{
  "n_layer": 12,
  "d_model": 192,
  "n_head": 9,
  "n_kv_head": 1,
  "head_dim": 32,
  "d_mlp": 512,
  "vocab_size": 32000,
  "activation": "swiglu",
  "norm": "rmsnorm",
  "norm_place": "pre",
  "norm_eps": 1e-06,
  "positions": "rope",
  "rope_base": 10000.0,
  "rope_fraction": 1.0,
  "qk_norm": false,
  "attn_scale": 0.177,
  "bias": "none",
  "tie_embeddings": false,
  "parallel_block": false,
  "init": "trunc",
  "init_std_qkv": 0.0391,
  "init_std_o": 0.0,
  "init_std_up": 0.0391,
  "init_std_down": 0.0,
  "optimizer": "laprop",
  "lr": 0.00153,
  "beta1": 0.9,
  "beta2": 0.98,
  "weight_decay": 0.14,
  "lr_head": 0.00587,
  "grad_clip": 1.0,
  "warmup_steps": 232,
  "schedule": "wsd",
  "decay_fraction": 0.723,
  "decay_shape": "linear",
  "final_lr_fraction": 0.0,
  "batch_tokens": 32768,
  "seq_len": 1024,
  "doc_mask": true,
  "z_loss": 1e-05,
  "train_tokens": 443100000,
  "steps": 13523,
  "dataset": "wikipedia_en"
}
Each number is 500 + 50 x the weight over the matrix's rms, rounded and kept within 0 to 999. Layers, rows and columns count from 0. Numbers have three digits each.

# down: layer 5 MLP down (transposed), 512x192, rms 0.0669, rows 221-266, columns 0-95
# gate: layer 5 MLP gate, 512x192, rms 0.0754, rows 222-267, columns 0-95
# up: layer 5 MLP up, 512x192, rms 0.0705, rows 222-267, columns 0-95
down221:496505548511505456470481451611554514428471510543483474522536412565467587546485553499526591478457456592432517457392424545562399454484525502466452536509544531480509459457508554547390454502451416487476515459496499557481566447458412449499428482525482470532439533631470513501511440460501501495
gate222:489496540484449566573548500500512562503581482571447509526496476473551483424480523464465530538549537495531551543445578470530476482501447436461482547502530503535477567524580515499512502547539610425507454584587379537576440523583552499462481554514494608574478499553451598433512567520574465518
up222:504492436517445436466458476549501470467461442491472484464524488400562514466475538513591572417475499519424331464461508505515503458521495508587536493552528458452438441489461497498430448387543434415460497441374487563491554446374501445480472463491476477479470526470577384504553445551598503507
down222:514582496494530461495449408534440564439532443494471439521542577440521573454509506470570498424460614559487446574525503421507447492497546514500433459495540552538513441470515406521386470539545501478458447520427513534597577493510490524480533429493463493498476524525535448489464448619527514501
gate223:486569498435502518504491527415557532552502506440507531501506553498417561445596389494475469550601523478559450536442538506520536534593469531495468539461546467524463408464358545547440482511532500500467467449534475531505543487406440595473608447443453483513451482499491526524504511479512352485
up223:495546560500493442522473486461476507559546510494574519374459504553386514485571381534499474544544474507451449522429483489560585453525471420469559452496534448507562508483392536485476461492505488425440432514562485537482535517463485605503610426546455474454494533466579540401542508539498417433
down223:566534455502489461480500577451386482565514561467561491466475521546440481487575493542487476502598351531564441524446512454461531503470489475544509417539600486545455450521532549509461492445547554487459467438581470444492460526525361566550461526619537546565530577449450494495450522499545445484
gate224:503498429479471435510488413495596523480466494476519479554445482483501476517458498527429482499558568479520397575555532431492500555548501491501426517435393491458528531611507483462534444507458542469510536585463425514458544368592448511475442512548552579476447567431520523535485455544526480471
up224:498436521529454402578533430472530537485528413543483466486387491484453499484502521433548486502561488530552548513489580528496442442538525569420489433551520421501514372552465479447478475466425436505541566551497463548510465469529499516510469535422545542463523509456421430490457506494536510387
down224:574460491457484557519463509506489572594461434534550500478439409498526510493497539501575497498526526522567536514425458494489475556491530449551518519534469501501536556440546539459440483443445463406521571530439524454440565497471395548413473487539516524500500548526577530489506521534464471543
gate225:535532446444478552471486514460503519468489493445470527519457521506527518558515423590466521490543529515515626572474527506487470499485542445501514504532530503559478490465592561460476500474497488479424470661457470462586493502433418535515537481495495599460511460484491476488622507469586461530
up225:499510506558487444520534451459546453491511521486431474552535492417608503465450521496544512501425507423509514483487508519356480592500410487540538525430588455511478447525580482437541447572430534534470517543468456563461538538417449454517493573407562403560514527489476448489397436615504578537
down225:516585474444541449538473542466470479519574552485367478414467598483485507540530435533486546430531535471484476564548556566554459452466508499509452493508524510484479543498533530596502512551538556496491549450544549504586462597474541467542515469543543512460427443562534440472592470566585471504
gate226:518372540560573563557508506415550509515430441555468439529478449495548525474463507487465535559454513442525454540582522474498376463519522520455583412444578476472529509516479456470552507499399509545488509424420586562516446522427565492433480552522558515456489467456446512481454490466532449435
up226:465558522521540493433533411504540431443530497465498461569538514464560490568512518491542511561517525603522559581479490476532502553510476493496492463491492466461475484507557499469485465551437578448416500494525383460411625484484445526470427523418585511587455443506580440517481495552507543507
down226:513493484477479563457531508452437563610568488479467521472556525544536503481489506525474442461428466401487441488497455489464457445536494499464420514522561512477535489554378516442513429489512443526499512494459536447476480503509520578478541392557491476415507471458329525507442459434427489587
gate227:525440409424546538554486518508503494516498413524509465522408448549490463570456382492447440547494534529536544509570469451611440527495541644445480404576529560521519438504486616528517540508550449506468476521457557491531504455453436490496477571480383573426525554484426488491509494369515571560
up227:453431475484588414552499527449425529525528375606472387458479470617482459568470475467502468461508498568550549530491496586529421522444540544420465446519494539439535474526511528507492503490518540537519431439479535501476473439502546529460361589441516554415503562419541423484486466418536529493
down227:543555452449394493512474432508513419466562510520589441494549542500525561497505456462478510503447418536486456475533530518437520477457473421544509503493518456422561542492593454519527519568521502468580501496561453527512598453580535502542498508538512468504485567426562482459470482562483453506
gate228:475532525557566599528580611536528490512469435410478415510540428524540480498442457492439571522543501471496503469535433454506486546543522464500505527418500425512482515447490568498454496512553488528578440647564390547469534524402513561455490557537499466543504448511609469382545545457524539479
up228:512458523535475544543530567570517540517531595444448364491527456505526452568476453396391464586579444456447524480454464483610454563568458407551491522544517453508427493488521446459527447547491530444538428491513507540484536510466467508449443491503515412498590477494508611429487487531561493510
down228:530573546530483458497509498533514503546502446571453461402483430487581505486592452550502484493540489467450587586515541491488507484513439476495612510552438415583540442507462431548523504474457509494546529487620525537514578497468476445540515453549573485455571478561508596495461501473488523446
gate229:467443479485451517551455500444497474546434419544480512577466491462499515488557475485542469444560545517488481551451475524497430426466520479491499517500526508440548490511490485512473516514562525532558459555570431556558427514421495517459547556470546507427466390513480464425432550536479522464
up229:553587472484502520525382534547470509471484511537399461502512557521443518457488555560450490479512512447457475461503503496486479519535428583539448513495555535518462444497429534448455536422490485499404469446505519462415475446481416512541564497422522489487519541542472537612540521546517463527
down229:492505480458508483520509504604448578468480477533469476574481411510487540484529507515500579494483515497424457468551433466479466543520487536512466486444579481480461467504460511511397458522525514517488474519528463467524450424485640489447505508446503658387488565392534544576500542474457554462
gate230:611487420460464443480501473623501545393497567551448475439496543510559490436519458477587452531499543464417518471538405401484487571486536407498512452483484554515606512492494508529550573487442499494458525474541519471567511470493566508543610514467442518435472470490516441427516492520518531427
up230:493532636525461581518522566461460525481508462498561516512558511456502514538406459488457550490489503439575531526455536475551507500529502502501504518430597486526463390539535485528526562538562505518517452570515475512518500567414497531499416498541458503554549423529485476586537532563477374504
down230:538450469467451470406499534532368512477435632513495485401513503488541552426483474558492490561456503454485465464541566492543437553507517495461498540523532518479508499477507587470514436514562432433457499511576546484456507505400519569490486542497473472530596572489500482507497525518533500534
gate231:445519467513563475542498486574545574450489573489476502535562545497555463546576452526457415525460569475499425440478539475487480403539453520438580514485538543512515401492346591556498580435508547554487476470571507562499494440445458452456472522469411530537447370420537445434416481567497483483
up231:477520409510483511485408432541484541561582470384511508524610605545515486494494458574413544473550552507613485449461452503448438434513415560508548534515566400497523396514409523465475569475461468486465419534507409528528535553376493444454394401466489448462500515468550519440455465523472565544
down231:437545535614532510524436561477513439401646463441523522555611488541493538532541499448439507414426433463514537500476514492588598436476465551457560522563484440494490459540438504551429535522537466531485513525539474493531361577424488508408441577368482558505547494430568512388436508518420565535
gate232:537544492550579494582542552492465526556553502500466483483509398548492501481457431613519509516611518521572561431490542452409472434470508623502383427517492662548464511513531660467425508427456401477426571548535353580470428549445535497500485521487386593583535387544483321549619621424480587523
up232:530440513553555548458462467464548514522446457558540376506477454432515482493493537431491475551554501439512475566481512503488451532425489614558483340615525592495467440555514507467493459531416473514341502419491398529565468503499452464442426543490583511462502461527373511538495495452508551493
down232:487491524443521476598506491493404516533526501416515537545528605493505524542513497491468447472352331584494513510496509460524502494601505412535556608451482370550582493464481476583548581571593536528610461540478563507557553451544485495507514436506589422480527536475571473527400481530535421424
gate233:465416464466418499546501453557495507398606442421510517535468595463408528504508546430441486482514524442551552465597509458472443558464598565425500547543549525562572448495452569493503505477489535560538546465511477565485541486544560503538504535515614527485491566488583564577575483534550498532
up233:468500454508495471501568531577478560493563454486520558429446562515465508455464431490475426493597516553508524432521519445523536512465516475492564533468556486500573520451585432556485447559523560511492491424466523457476605549578536556486530521541528429452505459517586521529548561527512453474
down233:504486544391525492542535490593495478510527432405520478503507565483493515561512491439336525473476375526507567504505547546526538506506665521439529508452551567592486461489518502426504508464513613543472507493493502509507528595516500497534486493482491453436540511545493498482579540567458497508
gate234:557434559552514469442511445460522501524437568490467513490482503448543476517599531556524543506463504596487503492536558458371519457507533521440453461427564616483509509469562567445414459473470578410441458562393406473498539481554511497496551558535519496515465482573560472423570468479530510472
up234:485498386478566486514452418601637595456541482494566503516417544444486505444503475538499527534524539512477486435413446522544464513431544443608516509588435390489580502421453571623511450556581553517526470529497555599452567476526507487545514541534449488482468580449510484487489480426423435522
down234:553492539496468526566581473466569418598486461394480535459468571547478511580579480485597572493436487645626482606478473522414441500506508505506519489498603599537578567455530448366509482503434532465490464422498430520554523436517416549482576520574502448452475541475487523455523526454557525462
gate235:504432515490469438486517451442551440530498401483549488522449393425550541444501540519495496558516535588587505527522611481479536477515540401501490538512419501480487439487476412484495406551451487476395478499513545564403577477510520486485364524533572521493481445429473518459448427548441491444
up235:503461499476507439508545496549465501572484549469459559418572471579456486502463510406477472445468503570553448399470484426616539588496482508567557484467485470486662462580611439438499469443556449512545424412539528502472570480622430493529465502443529455478482530499480568498376498474554439522
down235:536461479395449488427539485530440522437499504432489520480541401493483509526573467613484632556545708627524453453510579392541603473540504507486500491611352489526579542462499482542444533451489458426459491468481528518515525530496541538464464509457542560624449570491423558531520453473420509496
gate236:584511449482439499465496447584500512440449469445507567477441476472528530512506547409404419472538533514460391555504497409461433575616515593453448536501519459502411520529510553377444474470558632455443431578498440518480462469494476459568482482517467555468500400429574500422524525617640360532
up236:593471465466465528421443451491475461521597422470507559571393503437546447512402533540530495498474518522465420584555489551408491502586500492444438526429413510498490494530446567408555492468554651440435517581504400536510463565500455536544570440497594541438491486626536459437531460597471537494
down236:450573463425526526431539482396523558491559506546434449580446513482464471460439528480542534503518442457383523479562443596535532499452511527464496404418440498562609541556510475572539437500497474382464461492572410524441436491470459517518512496488599518470473504520601494538510490495593549497
gate237:619501485391412555565489509472475575455382539484577558520555550480427498503453462509476468508516535528561481544445494427389494566480577461542604450501481470476486451532491587542561463522441467499501467633474489565416476501440478529565440577543473548451461466456501459569490621519465595516
up237:456485539579537487450448539412525476424498486514362496559376452506547534448527465447502547434497500411530575496497535492475530510562463560491350476461482536466461500503527450425411566469569459456423506488537527493487472471456479584407549367470446498554533488504562444376529493394491482405
down237:546479535554516501367528536546458515535460501523557504515506519505600487427443430468423493510537535464554542546337605496336474577511533538507512542554541486568477461403542488537473523534532486589482520528532468500524482452514479615573522490489495517512451450527509519472553503514412469431
gate238:566454531516494430480526528474405445515436579423435522381543426535495484532545479487498540482394578413517504468562519506453442538659539488537570430495460483543527412493460586459514588536470527468499576449551456571560414440482518497544547491562501471524471586584530496561490565491539456532
up238:528493647520545509523399594515416465445479525488390417521473513461520543581534423508359577488469495426498536550559536523505555497606602526461459527467426467582466429545460370425508485427524449527530520486449480504483530565503486392546510591469420553525460552596461504563536475539467442479
down238:550457484536447516473463500515523569393509455416544559519423429489532531515443536507466389542544347535551456512432479534553517462478487481464473517530457494534401502435581539513472493493517561433511550566540555394484505505478453532475445464523516441417486555497540518512579472528534566457
gate239:513447432551538542390484471582438520416494404400553494436556460567512500503448536458415490526441513537515423534500482442542505476392387519468511448483517472556552488441495454421535455569528541458470492507481521566508602485517472519505464651568493449426419471463492471562392509503454548451
up239:470463528528493486513598525508525467482529397547474475505483529518550471433458481547540515523464501510588574487453586507487484478456496517441490494439517539437530349587531471437428502471516418555419551499519466594517463437523502462439497533514498566443466454459541479555524495465423557547
down239:461527518513356432575591506509643527537512504582511420471460507542418471467469471489464433469574484470496544420482449578482513499600476517510565522529444436500519435461594460501496481498500504564469574488463465437462549393524446507558558459555501520507605540478503391530511478499558487515
gate240:526402500400478556479472501540461525472450591461512525540512533471546479508548459578537468454525586458613630576528423487487453573500454582476547489488544518556548435603419510560542483570503418496473552512596558543399488543474540494415532451398524436495485443503478453495440483430459466465
up240:461500474459464517536491484514487505430541511487400427487431509504498557453468574432419432511528494499476454572544560435557454570546515477467368541333484587466391464577532500425483471508552407500460452549504479446640539467508446504582488541460431599474563423531498557470474441608560357521
down240:534566548475418550570443388561509432487453547455463501558489539510503510411483433488591509425484407528518479631522580566475462618435507452435516537391589478531381461536515490504524503535512440533513515553495456470519506510453554460414477458351466452484548454452465521517374460519476476534
gate241:588428560432442500532408477464461551462418555545590511509518558464522530490548409467444480476446604393655464485524514438449476454559509514460508551452587587592593460504466541561512559557547467562513478533413446510580484395445545413508566484447469574483488495416484537489400474553491445426
up241:506593524630478424578510509560516479458560606481517543447445513529493517473466525561528495534546510567380460431548568473457406487487517530471563464498517431456426507519506477556504484535441502468542521563645544571470553435575508447484492458463554452496573464567447389524520573480588547561
down241:572525464512450534527398494464573536530527509405578539508467480493567500492500578457523502518489670550525479572475471437463496462522510441537520548526563560535569487570526511571575507469456469492421540470441572521502483438425517524465498438564456487520467573512452549581554551459519518363
gate242:500570526566495508443530450507489431501586575557516523597415523491541505589451578489500497569484503527433449491515522476453519531534471456535469588512479478447453550490543522522540518456505489555500545556479494469491471579492528576521546480477519485493445565557512579456478480492517528536
up242:419494421606445514430454465529588509456467595488535466567462578509549501446511480446418430459479492541506523463471398494444496513548421584604550545434564475396466509559471485535401512533571516523509518504559543499540538544518512555448469496373531517496431485330450548548417397529546443541
down242:534529501507596523513489515535442448581537534518505550509520540533540645483473551507531518531461419493499518415583565526578566575546494491524489523503434467442504572410482498412528511409456419469385534515539387486487508484480436525520538482543533499490478477604463525519523603544559468492
gate243:517537361476479550554500572461509581548451461447498469555510478514431557475512458473493580507543543466478490480362488473529518492578507544476496536531435490445476457422493481413532529626587475419531495548610501610516465489393407567425617480516535440470599383439484570420505599518559478484
up243:559551394496537529518471553442463535582491544480492403422451483544458492512547532493581498516474430409564468529409500549489529507523553556386501443443481499481464489480488531441517574519566414485442579615561541555481397474436457576467502486460516415575521393443490532450524574499450518509
down243:477464583444568523486456517485512500518466518445530471454481493531590500555491539510524535505514291527477551461551515548427568492521539483560466477528487517540497514566508631512483505429487496487424473556536487486516417523501452539542517444495484497492524600474538466525551560540484528464
gate244:535545466417465556477507467566569522472532494455500488510450500448517602540478442515513580534559543509579577443381436478519400507558530489443446563564553487562519522492526508424525535487592413408522511595507483469462503556380546453642464499514560562521379556488530457529509523506486482500
up244:481464498498471517489489461469553494484539482499477469578447463467474495576438565476461525552581473563605505430427463564517506559486412540469516522563460458545521499537574458555496509432627426475564573542503492427520448596526611518544408521467596477605381558393503499514475533493489515512
down244:432590512560467476546541490445559518503555526535575526548577573515445492526467474457462460483540343462455455495506449528531370504509548590483469473547460418472478540528449561521475488590445530596532405479514491490473466472544526548474477451525433507424564423578627538648520381577503457396
gate245:574465586481565462523443566533558480547468554511502529455431503494622527486494491506602429406480527585454480553575500461454538452496519534398530400484494521515473450489520606543443483491565429492480548511499425539431527467415519482417558531462458545524417471499400430454481469502566469520
up245:491513462492565427522459386586574472455471622514492526406563566555473542505624508481460419491458488553493375553505532495495526526558486507419510400545483587494521535439495542548569463446634472496450478564448555516498559431485527541477490487399517490470503518413522482561471438558556514542
down245:478476602510376480446462532419470439480472417546471536475467466515535501521490600512430472504501505484499503515562527500473486441435497499423631550534526428499489497593519478492549569546527493541520595441503503523633513561529570500457461482468547423395615424484484502504473533559562471431
gate246:552505526518487635491544458479512498438445519476381450607533545521489487556436486515451515485557509523562415413407510455523482476474517542531563587474576531450588512509607500439443548552480508557549480499478457440486492515469481592593502529473549529478448539588544515482460499542514532490
up246:439507621558473462540487549473566453527477491524432529561465450456553526597501501553470497591386499513574563521531582540531510493517501588508453443614630496502493396541487434471431608471429502495456548480568505551507470561602514569484558515505488600469551489466576458428448484441544488407
down246:563510440495506463463532512511439542408523488527492585540482519486437543451444511426520527512517476600517565496458565500541491477471454495502482519521535447438462575545474494435480489439530479577472574499437419410513619504491503486517475463544468519492543486574574516544474515517388536537
gate247:419510475431513503530553484487580521524538485431538570477473453532460512433485517504551512550608547579554471464485508448462477478559567491504471491502497475615530473513518487483485415403522486483457505580440507559478572507479516493520491395563560512436518456420452498472543487519493423532
up247:515473469445556487475548430455477456509497474534664476530538511513439480533474432448490484468510457452600673566461471491524558466579536543579441561504543537418453495532392531529493515545405481557589488425464524522468504436480487557487470508448362517438501401586463523565501502545497511428
down247:444445460444504518556507432520437518382621496530532535476538493530460479534490466451503391498426658482502584524523489468494504509448437529575480466431535532412463501487454528554492479527485511591469578503482580534517556476507504502504417508530547475439553492508526585535466496485421534486
gate248:645412513554504511453587706578451426484403495561530419490508474485596561506473481473494481511469531465532535430408469490468516534489526559498454431560511445543410460592462517408458598561485484529468491533558450533474451460451531508498460526440523516572459455445427485454422523532542513510
up248:519516529500492533529491441564445496478527565438494535500547484527532487483395462425431419487525513512531497452518535501501497413477577540502483351528512499581401480485508508468583495509566509520551516520534470538561540546470657550494439538460447486495473357467385504517451559610445467480
down248:484465431577346501457524527504554445416468382548547503440448606461476543432510599566404481434509502438511397446489542386490459521527490515515492527567474423486583476483534483420569499503486502511467540433516518419452560495529545463544534478539513526424617515427455482450470506520555482494
gate249:511482463530409520520430530495534440541474520477524471380442467581463485498477493488478439366424487519497511569402501461483463379479539514501528547526448544470576490501472473524480421467514474507423504465469531502477490442559425453590535511529469416540442426426386511512611519441422485490
up249:489466488580457537502587587460493517448499477496542514467366482485568492495536471477529425418475474415485471494415537509466489435481513568488429505471491533485486516558475520426479456462546471569466497491377561519480430490529390470491494489497456468487443467505529506517562490402505570538
down249:503509421423496412574473411499477564478540523475532504528527498516489464481561567547457526572563465509454517477545415506477544578562523401465507497511524480597571474459516470506515576451473524499544542570516474576470472484420472591495477512560518501434605503444514597577436503591497460519
gate250:540525553494600455595544552517390447462539573474416505543419473515504543516593481514478515465482510446430490482497518485532423488575492610397440462507571589475621537467521655501451491416512433470529503537552475564487456467503520575496532530541489481486423509464568440533449542465536489467
up250:454417481556503485470505488533446494494495517439458497513539487523523496577492444509462585473501490554502529472518487489594611410485425560582607429577551493535485446592538510457461448498514530374512496515586465470537575489483439531495499494449529453507491585484398523489422485521510405565
down250:508568452509511553542459528459416570500541559458434548420481517480402388584597411547690560448538456520548494497462466502530421577558497425457522513477481518525643560541506500545560453528434479548519481459472529491540556460548463504553538503463426561490523447414542501434565557527386505556
gate251:457517474422467454520452396584503490418547418478517473469576584466541520447552498522437537448570537583554551483508559460565475473565440496521497484438514565450448537608467435490500495493540459395485461551476537518473492377571509428494494524481448496372507408406540407509457486558502471474
up251:498471563532467418515582575486438534531437545534422584562564451536490554440472472466457449553423469484499496557531535499455444520533546494449491446533473516423556460438459578598444474553455538499461451508518482465477446629408479553538498615564387542521515521561506555522561490450513466420
down251:495475541521505462524526475518523448452508526449498437564473554537459534443476466485460425598508477491553519582524531528539520509490580576426496487432472508460575495509487498471521515493557463447501505572543516487528518596545576501557494552513449539425522398547532497458566489527564498466
gate252:547410574517449477500547494488545493503485465425586481426496555597535544537518566555471535533415466543546579445474552398495477503559461543435532526489513441522523445496471505575527543501409524459429555548487564563427514539528579547494537521449439446457547476478517501424454505483476485437
up252:431512486421522491568488456546457518436548518487483523515540463522423496419545404479495491582593549429518499484519523492543394539492439457553585523477520546463526522472428516508496545531493411483548529487462469475487520490629393430517480566520474458479471449462524430549433542428483584454
down252:471476485454466520468601485507517516552548450522518415564559425547496462500611452518502521525544520520482469522577492520512390529561453556493531506423505497485498482513501495535581572651478410477555529546534520470506511513514480526442451481469499444553483381456541480420462457490551507518
gate253:435413488485482564428564471599535532414506527476514476477574494589560557504556519568486467518465485477493518472502494453472571487584469456526603503520506420480467488536479432495462533531462547509479520478507548612485378469410504564515517524458600415401458457394533445477529535462549509423
up253:527479459462490511471530560512484410584487491526418568527413492481545505543472450409487378545509512478496459583545496524419516523455513617430435541503508440505426500455470504492490506517434517503477510564441437536505551528512567486514376430462549552525497539470515478470487469561345391526
down253:562548404538541552502486610464528505435539499551472523502392489504536502468520458482456439529490638472475518531446534566508392507445523546395419524483486502482480415477460534490497554459490379528469519516581490505459443443554513427508538428509512514481547435469496409576529437526581512558
gate254:590415524454534398458436395548478549521447508499475504483588570464483543536532488488477389536559591476521494502468523418478511488515500537493540560528555502493520444614521526432446503556429512460465400488564511510559488443437522510516482483536504559501519545490537590550327399505537457401
up254:618505517390534462567527530393433615531437548552529566424558512515521529381492429516546435512517504483444630403487568488486576531509449440536554522486542365452445505529434551539449515599479518529575470476538589510467469500491506450584507442508452525478582407564438462510435402527500536433
down254:486491468541430451474466391477385470529518436488592518448406516550505429566513615495437496532583445570539487489473510504438520478579459587523443527515527518502544504513546514412500530543489506459495518464492593520573462523457555455584495379529439512457506532499513460468537491539629471564
gate255:506510474532489399519425526490550434415539489515495511461454488510512446422489513495466445492484479491495572528529540440481522568507624406553495463542432459527493523490504507473585433484558486536427524504537518494542495485494443548570542525463461519510458545507472563516474518498455497486
up255:582537504462492542494487444485449515568502523519441484492451460525496505462476539487579493501457467461458513539421429485477562486475455433479491509407575520482410478589514598448484510497473472529478518491475457406552488509441513440547580498543545522502522499571430476563521414547550556507
down255:503463457558469560476537516514513503504521469525580583538433483517512519473450514502483529507531554473533467458479489479536466512514446510526560486514544479503518522463451574522548448515542567551486480497452497601478528578501363453436449549542522462489505411455508505537506506502475565500
gate256:465525513538454478568563506470504520468433431454549487496612590448541488480530477458462514437488504435590555416541466481536507486572470538548569487523549469572472465549409503542552478534524470531464560472456484514524490463553480556422452494445395518491478441395555526552460526495475501514
up256:526439476520426603550477474461507453477438455597456519569461460534446493511458566474584558498520434558494471448503499536496477532465502479504407444503559488508528561550526471470454448623554578588561542546511467549437436549499521510430540473424490430545500562597570551445548584498506448494
down256:516536436522461517518592557471468570486483448575465414519468514492500563551439480470567503419411576504368484461472438418519478539496529483569455497400519485454521547452518468459434471421526430565472486524472529486450468467516495491415483456441523504539517437555611560496552594494521498550
gate257:629500546506468498608517436471612480511450514480442518529572602463535527482490528523509499519480550448564607500473453373569467457506403511535599517546601546457464480606519396471560537610480524434498475506639512519451543519460518459532524479548457486420564483566459568542468449508542501446
up257:577471464583438508449524501504536460478495570449537492524411561523514458554517490512581563487510481422488535522442591505500551471450377509600506489586509518514394536461526522462558526487554481450429529470545466486476418485502550438518458505461491524440542486517478563496528514480499466502
down257:576503462494554495518523502505502433464477449469447521488456551534458465606544453557426528489451367454459461541484377553510533412491441534581441424536546594574395523500483479538493494566450465450418512485512414593514426463558575565543535531523587440462468547460549515470436427531506564477
gate258:520500406496523530461590553638471546448560597601565484398480467524513559507517436489442459542503527410523459485530442487506511494616459400475573529537535495518589473484515591526507506507510442424451473546562573473532557470527462497554558527471520426512465586447608506489458527476542460556
up258:375568473510432445523437492471558451503470456503631502518470470476533491583533463436557473518470476512543390541599498552455580507455453510453496509503502499520440539373293519507501476566468479583497548442490514594660508556495530578489497519501502503471499520446502537480489451475483561507
down258:481590482467384498516539521498607411532465481449498502479471413535466514619569486409495465435577492490499451470481575531431514484444500548483496473621547450468482537603532537446443467508461408533498535500477481495556456571372528423513481490542488490516441578545508572543421576409517558482
gate259:536465462475503443534473569573458495445504474484520595552509644524503511461526550478478500559427493540504566502477481439493491548600494503505428435513498532488542513543418560550519527458561518525459537501512520462546405455469412492499527511539516477481587493481529447476496562531524496542
up259:516471571511496477486555475534531523479407428464520468520527419434529516519572459494467521509565551489586494483537549468521450498443395564523574452425567590539510511507530504534472474509525512531505522518563439483370559541535523531462504491501487396466491436503495460529431464471578437431
down259:552498532516522456568519497484419525489383484433493503526476466521453555430521504537466562462477480443526542496617489614493416545641413557533540530480522502429575491516416555583558518592604518576531568505552528496532412574542508600454485515472577498518526527440511537525459597553514432442
gate260:508468508502512463602520518474447505474447499445501507468522507501540479423479419502439533486516546483577429455527530426541562465520422482491606533419527403442572505435511517505611534510405431497527555480477552420440513443529508428629555507520425368485404410485474498571430518611449578574
up260:455489550437550407490478480434535482482427483439578419547522550463434527568535534413434511573545532540506449485500488450564489557656437506497513596435606449481453436398507448519585439489439569519541509515516530542433506414491507477458553496563454461542406516542573408463384459471490457478
down260:538460569423518467540529521423435540509492511474513494466530499436505528580464485529457524452452372483551498580476523537471536492603490545463485573457514486411503549497514397490550469495417499493523535526479566420387516425517519577549521522624494537480407577483445495594510520484523508471
gate261:514523484461506391583416390547585538471576497532474445496518549478506510392578514543469447421458510522487543437545496489532397474524473518529439490470490575500472481533379525533549500514448484450509494512576499578548526432561468485477487648518426472442506449522431528554498505493542473484
up261:427482495511524446567486414470565560528555510513437484407447492493468465457492560484485463484468496557431523479462535530477431504486475419502506517400520466468508506376446484515553492507485573513466535461510502591538621462624538500428482524570592478488564452438468522624424476523471472498
down261:461596466520477444521495533448540549557612468467454490522499572476487526493558568495465440493381524513490517455489527486394456514436422447558484527438380484487436502476530508500560519511488508586515535456544535528453508512503494580560442506617475506543484463551542526446656449469422421440
gate262:509443535492484556550511531589468485533523461574488540510467491469469524468487446515472317545463539467517555553457560442524520428488472474562407476473638469358488447446533517450460596542505497443551535536528427495515551488497459498478580487468560485477535505434455480428495483413562586502
up262:541507568447536501475486520420441434527547522378393425514536482588594603467498583477517504526477563454482609506497446494485428469525605552478448460492492534429460484524528464494490516490422508562494439503502458469444418426437498448451469446406539560526496549509510538565497489591554536421
down262:537452455430560491507521402509555582501459520432461526529447485461602513480498487503491525510487592501412474591506504519525574565464525498446458558484557492580477393461451523536494457478487433595513589371454523507403451487448551433482461511461571474476523423549575476576480460423509403479
gate263:509448453493495513507510469568485440485495574550503500468552485524596530512522398575473489396499609518516481435409442470492489483474516542556506437497581549450623538494474563413545475456464442471506467521474596562515517548445456458522494579499470516415421430435503460432475497519541492479
up263:504518614493498478456579471439526485523492557523466513423534600460494440469482517522525463566479555477518506546448527434524491403496501534571529539435494542425490408473527429433529534455437441492539518573451600614606500436500484474561613536472562443528454534556434533464440489456383433534
down263:511484496478462486457432403511498473537522523524524444436498569369531405559483450537547484477516566569496538495538412488567482452561468452670539447543489477500637432446552438429540493500444543507535461531580537475507579473516433521475468553573497507480482457507466534436508411522462545505
gate264:436495524497531466525598518559544568421489447438624510504537489543520513464636503434504576463517614497531541457515525405521494491470471561486457458512494612530563550452492492551557476476566544567538597525504535565485524452623455550378561566484468476575531426445601433474486610511465525493
up264:597512526524424564450413519528483438478576484533470492498487545465518515453416481637483500423533479472473448521391534493567467468564522523466468438423548493444457522519435573559414536488478384359520507483537428460486502518498518445540520433463486509522503559542539475563440479523572495460
down264:492485538517466492480675479470461428526505464499546524525467479462525462502533516584414578462510532502445513487583427431601531605504506606511473451559491505496499484475589480625528422522496430503498521515519460540528450484555540489438426498507459441588562518551518546506444469530530507569
gate265:525531443497593538587528480482545577492469505483571477573536461474462428458458475469539618414528504426514592497477597466484535524509427444465590485543503446444476564485577467484514554572567479568489452512543421502518628457435480575485466482464542468558571466603527551530428511481427599573
up265:488476535541445433489516413610537508466489552425426433486567545540575559612496452464396475480443551614451466478485497449548506471512508553529579544530474487506507471466507415485431493552571525538504486438468598444493520492552485440517563501615500609500481604430502485497440417543515475480
down265:456451440488453510516540476475507515457549549529550509511417499529493504511525489424484571500449648397457485530466513474473540543514502494508479548538487454408447531491529514465514573573488518515517489471505513554552628450462461516464523508426568381484518525525514447443475489457529551456
gate266:496519484423529520484429419519429477464567502511512536449444531504532485412501425579554467457520480431439482581525499472422562470486412472529402479528500518494460528470498561496543467514520478598443474495484551485503511414430460506464532548361484522496648454505556447489488474491421430469
up266:478433472514443471571495562484540403509551554595508570569532472488492503490499584528506432533543522579470465523493558525563454585569621552470531546555498543512554510516519497448510521444438379369463601534497498554527467571499444505408483540562498577531466537442410450531514532460411521509
down266:536493498504472455498471570474518485518512573570473526362504556473553426595547447497497487486428588521543512521475531539442492519452471541531502517517510393515508405490560477450537555518354602476417498564545459624518498549451434502518552546512436511478442487509445524447481482504480513470
gate267:521518550527462566478439480590512496442504551560513518546512526525558557464481480483438436526507537406514402521460503500435517590439545533574413375523509548539477472527570456471409574461476429583572490527460562486476460419498540426437462535469552566455460494467599490633486436460491533542
up267:475424535437427508488508611572528475412568552583485506526580500378593539536490521471448382562442525511519493481563572483508490425508537495493536440522591502473534591419588422507507517477506567540450439502428550494537494485582494418491479467563535439425500453524433564505422497574538433536